config = dict(
    hidden_size=256,
    num_key_value_heads=1,
    vocab_size=4231,
    hidden_act='squared_relu',
    norm_eps=1e-05,
    positions='rope',
    rope_theta=10000.0,
    rope_fraction=1.0,
    qk_norm=False,
    parallel_block=False,
    init_std_o=0.0,
    beta1=0.95,
    final_lr_fraction=0.0,
    max_steps=3109,
)
Each number is 128 + 32 x the weight over the matrix's rms, rounded and kept within 0 to 255. Layers, rows and columns count from 0. Numbers have three digits each.

# layer 11 attention query, 256x256, rms 0.053, rows 0-11,32-42,64-74,96-106,128-138,160-170,192-202,224-234, columns 64-127
084176178156123105123085108144172146142152100207139138192120115129142148143139133099139082137086191076173145115121148113122166134111121155122096110146117153135141121135135110085114076085172170
131157143053097078142133235103207093085129060227106155126209148118172129108224075104192048148129155125164098089139173159088111090127151000113120026166000122040255208093129144203116129172087101
071155119124187062065123144104144122176095108164130081092073168109090191093096131044121109119082094134156115146132153141111115194050057171169133142093136162130015112059056139143092146124131166
213147177091145156126126216099217133094109157083120064087128072109129117095147093141162126103090082085161102066177127103114114089154086115164096122144074113125177221116090113197104154128116088
221168164084191174140113153156165118153152074159175092193233123107230125146101078216156178110061125137101121069097126098098154134170172108178148072091065046185219112161195182130170099142090142
111124105089144124153139124128107139187131186110117120163135194094086130128143148108110075126115114128193123059127149082074150147111106074126201124106141119105240060128123165161154155086157074
109147111133174059200164183072111110120106158113096109134210124145123134102150169103080206111096098048098158182152128156175108073178149168162170098099123154087124135029167125134058239146111247
029157129119181185109087123091197095115164101108115101129108120110162158100142093197059086170108090126099134110056134039086124132145110128086113105158111105071116207135152106142121113142097117
127201115117135141099126098150104133141159156149108100153079149065110141123107088101111100126093134101143103117156127142133128134120112189122171125101144100166099083109185105178152116121138097
132151122136115102138139158164114139111117158130151082121156143142145168072116150095154181149158170182135107076127129170162151127119101096090104154120106141135140127151096141132155154115143154
124112123174056115133143162108139096133148139138160118107099144135142121107145160119114105157088139144119138079149148182170086124073153127172118130137118128121067162114121156123132085090132125
101165132150177117142158096142124096131118068116088139101193112120091155116120105144137190116141141145140123118092094110118102111153149136088159150135170139150142104126115154141090182157126164
110158133106138121154135079175113174169159117133119134145171132141100097097092087079124129146078107120101123129132129097138127159140091160105117141099078101143143145088157124131130095099116101
125137110137142098160099147061124124075138129113101139185161105176110151114147087148100110149110186184132154106143084158095094104179134104116108128143128093087150166139108110181118160134117180
202096173096117090141154089105136146166142088125178119161136103061113115075105130106114096146112068114172163157163096167142125158100137127155199157084160154112113079136136126145163054094117120
157126103132159127080136155109092141092136125124113136189151128142070158094132068131162147206133101218114099156098146111150099159125062190176113153187081100088140219151181065131139132132156161
109162161103114162131216117127116085137191112180127155195146088144108118148101101107139104109055092117110137186094119149095154113110192109092143098190165127123110116164118130104183166162095150
113187126090134089171105153145130147100156156137092123102157173078078156096156131097107096142109146157150143131119137126110068143127127126077102082102130072139170153140147112154153090088118085
123151147201135144136089143086109122153146121167144165152141111164121154139182118035095089155111200126116108133128130171128082098157152180134106095127124114111150184134167133159148138034091170
153138108147125174104092093116092118083121148080147148152132144096083161160082093133111124172154109146158172162188163127133150192125074123130090148143107103098106149166157116130120074112190148
101141149101124129117194135142152113132146141176126136136130158116130113114157180156126106138099115084089138136127120107140135124090135117115131087157156094157095095150097156106140088130138108
158137149149144121114122141145146117116132097130106128102127117154123139115094138131124157120130129157142116076135142122138135135150164158135122135163100115127133119125136131121137116141143111
095125111156115102096142133124128128116138125152131109140123110139131112119108139124101168141119121108139121146144109134141129136100123128140141105118078125161102135091116113142106127077170098
134141154108114123133075136115153116120127126107101132130147114130108113093128105092081119117114125123156110172113146128129141113121154137130128093157124167100140129124110137089126150140123158
140148118149135103104097127166119186104133141111130163173124091101101131131152104107084165119103135118140170149102139127095141159135126084157146162138119127183201163081109145157142132088103142
137067179068154125066125157117130157114095143182146095094124143161152149101123158136140122109152131122062115128139131146169108161113117134125187110117162110044113152132194104114121108151115131
174171112155128143126161122145133132114121115123096125202126138098163150158193092123132111128128097114150165127111122105148077178154100144180110104110141172161152190142106156157084108133152135
140068201120106087123134114171192168054122109153094084148144127142099081116166133122143035113128127155114067113146183201137148101101153135112157116121140146166141123178093164130105161131123126
121115140096117120109111056078145083177206129106109118143132150110114134071148119119171069124110190118138157110127121159097132151119090124111058112146134086159145114119103088153077145142068102
076156147145163132102170131182146126152140161118144126131151159168150154155153105149102141182138088121101158128171075109143096142127106136128152107161127127125121171104113135098116152122124174
124118121126128133116156126114166151151183119195123136132118172154155139129133103145140191143099129071179161066166117089119152128101078173132152145125159099111133212140121167173056137047177143
122128135094128100148112118086148144206139117155105052113100161164129086129160117145166107109069142120100100107097176142170155119077158123084109121154167111138145096223131139129070094123147120
144157076164094172146107136179135107132093118088121048112115155119159111079043151121133136112109118157112115167163121077156145130162146118154185135087136114127184131155170101113153121158135120
095126142118189146131146174149099120104158216102129144166152098098164081170119152122118121076090118087066138120085140128189197122130190116138139123141174101160155096130157118124133119171137162
123120134128116136118131145124139139115128129140125125122122114113123129143124122122125130135111122142147119095131128147124112128120137144120137130139116138123130135138125128138135133116138140
129123117115130097126146133109141131099128128114124117145141107105131124121125115141116125122124125141132126118109143138087118134125140099118138126148114140148133154124123127130129159119137131
124121100123118147121122156138116157163093149117126153103058190104140095143156124128146123133101108118154139127132154109155100126116161127145115125087116104139121129131145129104135134141088161
147129134125121120124165144099144128119162135159132125137138077098079154108121091164120117104146122141123111108095127135065120140168115128158152140128138126138144120106137104141129168093176127
183105148139112124106147113128153157142142155125109132158166215132155057123145105093133125151052087148124196140170157135113083113157137141118121118084141138133161157137130135144116160145106171
112177142089144125109116150053134088117128092093056129133110148069102156108194112121118130116118097110119134121114080142066098160171111154151139118058144086119191135159162091094102176148153149
121147159122120145098149101150117112120074103080147117143143154092123123100169121126115107125133148117094131091145106150072099152148132127132107105102097154133104145107140131109094150147122142
099120231097122156105169069105114134148121116122043165096105169135142120172170109149111142137113110135120213101138121168095154103087117101146141135135167093137198140127079106124192108146086114
086139061088237110136133102112103113107138101132101178145170113090117125174170114133126120155042117117148120114138073103134136153081139104135162142138158120122140185126128099137186092134172124
196174143131133115129161140142143105135146134073120127119147194177183108109046121129119205130149135154143134112111104181114087129073090146107168124105105157127165157150124152154121113139159060
082151133149068161080073118093115179184161124107119165155200088155089086106243168157136147046148090038162138153015085134110150165117037097142104152219115156115105153119038117241190116150075119
120116134129121111101112143128157136123123114130112126141142122148121121113130113145111119128103111125137126120125135120129124111146127136123129141144112141121139132131160136130153118138116110
142116142124070103082154155143155148122126116164123114110173095138120125163129140160131107132126112115157105138100125146097102133123104106109072115163107123080194145127119143147142106147115109
106124131133141132067129163146159102117107154144095115131090160146111106090112101116139138168169085137157138169146124114160107129137134169094139154129139158121077169113153112092097188126107179
213106074158159122098105211126183132136077113145107110090127113127131135124176151165140100125154123094133139114105165165089110103164057098087121083122148170110149179132054134186092105104128116
207118201160231191143154172212172121092084087137212126104215099089152139087064041188100064137056064080068198172175093025045115111179190082187148062096078095151178109056210084169122102149043141
183222103216127159112179132185144088101084064155127119103104106110201157249092116171115032141129115053167115102158108075051097184142184138154068158068122191084161139129073045166146112142084099
211182141154132169113148162147205162099127121102122064171166138123130132087185159148155136159149180120202135166193103167129074064200110140141138128124084188123173150087229158114118213095116193
109081203130073157081171081084158130183120109089097063192139144156132084137167178223098044162124126108070215108078039133000163107103142081073132135091139108122140124040063105166159135131069063
084171122073163164124053116050051131107166126135120170131188133084133102122182128127179118110092085114139124143079185082091127117089184145158119132145158095139111159122174111091164088106144160
163124128149136120135203121158115143105162135111157107168148140153213133172083131135098199103126161194077125084131114142086116153099120116133158133155141164131185143129139139132096163192166113
066163109108065063101104152107082202141165126124101116154090107186102065182122143080083171120116113102186083131104166146175135136120105135170093150175174140127128122102088103163196142166181080
139118133141130137107123136117136131128128143121128116143116120120121125133130125121123122124132141126139147126137129122134137137143117133127115134135128117138130137137113130130123138138126135
133110135108113142111124147135124137127130110129122134148117111100113139136143131125110121085136126136135133114103127136121120156157098128131125146151133126158123122117120145148132093139161115
145161152117129100118092127099129142152130148124131106132109145132157097137123100122146129126109122148124156124146109110133124133121133134125119122091126131104130131122125116117167138133095134
139113111125109145124126152102123115148185110116107163147123104085132159146146117128111080124138072121110107134074088129127093138145118121151130148112120131153132145129127111126101097132182145
151094172125168115136171113168155148087108111127132118111137179157109137074086088127127108160042161125097166146139139091083158081121159112116148093104147066144155149086110119159076108128091113
120115160084131113171113102096139069076131119094113126125145105057119155147123093148144048122092093106115104125107109140098163112147127119180146113093124103146102148136136090085114110122170114
142163163130108135147133122179134155083107116125121138117096154085161133125116100170127099155102116120124119112188103154077115141119156141117131105090089154133133124097107129090129148165087134
170107183107094147130128105061094163191132137162050149190106123154121130142147138154162170111166142134164209121072114104036112145102111095146172174134181117189221170115116099149197149053106131
112099019047205130152007092043076064130188126138111169147153115140120094112132063175158153150051050063138121136023053114084139110093186094149162109144199086111085155163155087110091039133184085
204230156141138204118255166192190191116181204028147105156147173138217075186054161053118186155150137254130150095074150126153048165132127128139181221139134112185220144135214157058137156086222053
060229159143081167076122156101079255133177125202106155164092127199171111154255150168148220203123031077168181141094161206124159142104134131125114177244121147145050173062137137166142197109157123
130156140120119137146110117148144120165107123122128130160145124133132108101105134108117123136136138130139107109138086133113130115130112138126142109141132117129131094136104124132163111130129114
104135192104104128113077137156152133130117104107135118132145101114138115118153114125127120120125132114097092114112136085108097124131143137155151101138153129137174080123100135139148125106129142
131168141122114131145125091122131113129177124095132119088120095098143144087121127133101117104149092137123164101127100169144139164139148146125116132106149123175101111118124104111140118138120128
127129130140114097106119141121130128117101147141124101134141102146097135104130121153141126130126121129109117120115151123105101136130128121136169151104144136142164101119142128125090126111099157
147140160103156174104195148177147133131122105129099154147156170099144122147164136151116110136134094114105131217134124163167126110083140147122087150172114147102083157155125088147184091153141144
088135136120128098080144137083153121114140093134109054119126156147129124142185103146169108105114135156144150108153118157096129204119135151105097127104150185130126130090112119129136141133119136
096176112121090129141144180108142115101160123124131159151151159090120111129109117139169101094153140141150117154130090168113159152121103105130109146102126178103172104122103115085176113162130123
128133124169091136083122115088109096169109154163105145105082152183146175146102118111107161113120131094131150142130155083105121085078161091113135169121165158157177138140109132099106119124087126
154098161111134139093091160107130151130176133203112114135114095123188125090154072137173180168122164123106081143056207109092113155128185133156179087184185122127136139187154099146093110114121083
161165169118126133153131081204168089107141085078103130155140120126115134125014112109108071128125133245176203098059101071169110121166080087112142150129128102152206091116140173148115097161183075
160190104111086156141147126149102205109086125146140103192082116133157103107185149122140137174112118104149154097170105136127185122114124184126100173141121100139143172117124126135192149128177077
128130130124120128134130118134125135123113132131126127134121115127133110121144123139114126128125125129130115134123128137130131119124113123144132128118137116148128121109137130127128124138117129
112131128124127146133127119134118127134127150134133114146129101139125126127142117140112133120125146128145117107127130135143117151120105119151119141124135092142130115093140130139115130104114137
142133128121117108120132125119114159131104120127139133139081147145171093126153141127103124130122128132122157131122163149136113119119134118123115131100130125127149109157118102105167123157133149
155131145140091173143140121127127106144143145109107138154188070104092133139118112122106091119140121132134106129137073105109107153134122131168121114141152106140139106107117147158096141153114122
080118102122134141122136144154121148111118097126125141140089150104148116112116130115111126152128099169091140151146107121114121111127169137099126125116102135124160151109129134101093184083110123
159140159135100168148105112113161112139160143077133104163166098067110120148126116171098097116120143122144110130159077160108106123151121118184120133117138080138120133122121112127132138137138148
148142148158156170139116146129137136079104117141118094129136119131120119142106114146112129149118106117107141144185119134075062098164186149145131131124094131139118112104134144092125126121091119
121099165064093134065114113069101125176132131169068171122128140117094156115169121123102164144173071142175239064090135093045154119120152098172128119126174131138167169085101101139146169130035120
132058043109160098125071103055070062139192149109132090134145149169116067089159047193130158174104061123169124075019023091044185181125167094164168092171207098131104184153176071143121032132193101
138194170134168153137232103147176123123213193039149088146170177166250090159036145137121188144160095209140188135072117116152107133110099123143142209155113121204215142117197166135108175094228120
070154205134111096102145156063101255139168075156103190174069123141099121141228181205197100113135029124121175133036104156152153158115131104129178157193124123182057167117029154230160145165120078
# layer 11 attention key, 32x256, rms 0.0534, rows 0-10, columns 64-127
127125116111130142134117118147137134135128129129146134128121137124120122132124139145142129100120114138155145131096095133141131131124150132120142124132120135137111130085113137129156146148136133
127128151127124163120148103144122131149144160123139127121170120093129081137129141122084108121102091101138134118162106144108150144111117147126130155128119149133148120125151105121119129126119163
119131114123126137164130129098166130138094136122098133102162099136123139151112146143156146153135129136110109130133147105096123132121140119108167128117141143138145093139085116097108163137133124
111127137106133110127093100174117095163139110122119103166172130115111103118153131107125124112121148109151182075155107130093117115146156104149163154115139098140148148110166115149111093123109106
113131176164136068102105191162143142119098113113155139107107143113115106114153121183144122122149161149181146155138148134157119081123105123114072106128140127146096142127114102146125142089118135
098099167135090097112139116094162141169121147185131086102113120132162105181128133106131197121115163107146159122125141157114123123123124144155161158126172149116138128158127091120143101156108133
108098162107090099104128128111098160167130146168152119137120158156141124146112118122106180100149158116127134103104127088174133152090069122118125126129126119110113151140106169117127093116173106
108127115133133129115105153090120149100132154148172136142114149141145112102102076115115137127111124117098099100141165099135119115137101143143086088149113144120118117144061139106116146126123099
121114145112125149087131154023126095163168057125153065151119123212159162133113118162186114101133115152118192140119143088125133150112140107152119092130144085101094131111075087120091106119118103
157165111153148212099173076157118131102187138075177167153040119096147090202100180057135153140120120188109193109146106129153049113080117162172131126092071200095173117145186110108099117106183107
131162152054133138118087138172136113170227141094104121138117156129168101117084169168078133096128112135178222130141074153153188139124124228066195109156157119186066138066080185129146064165168138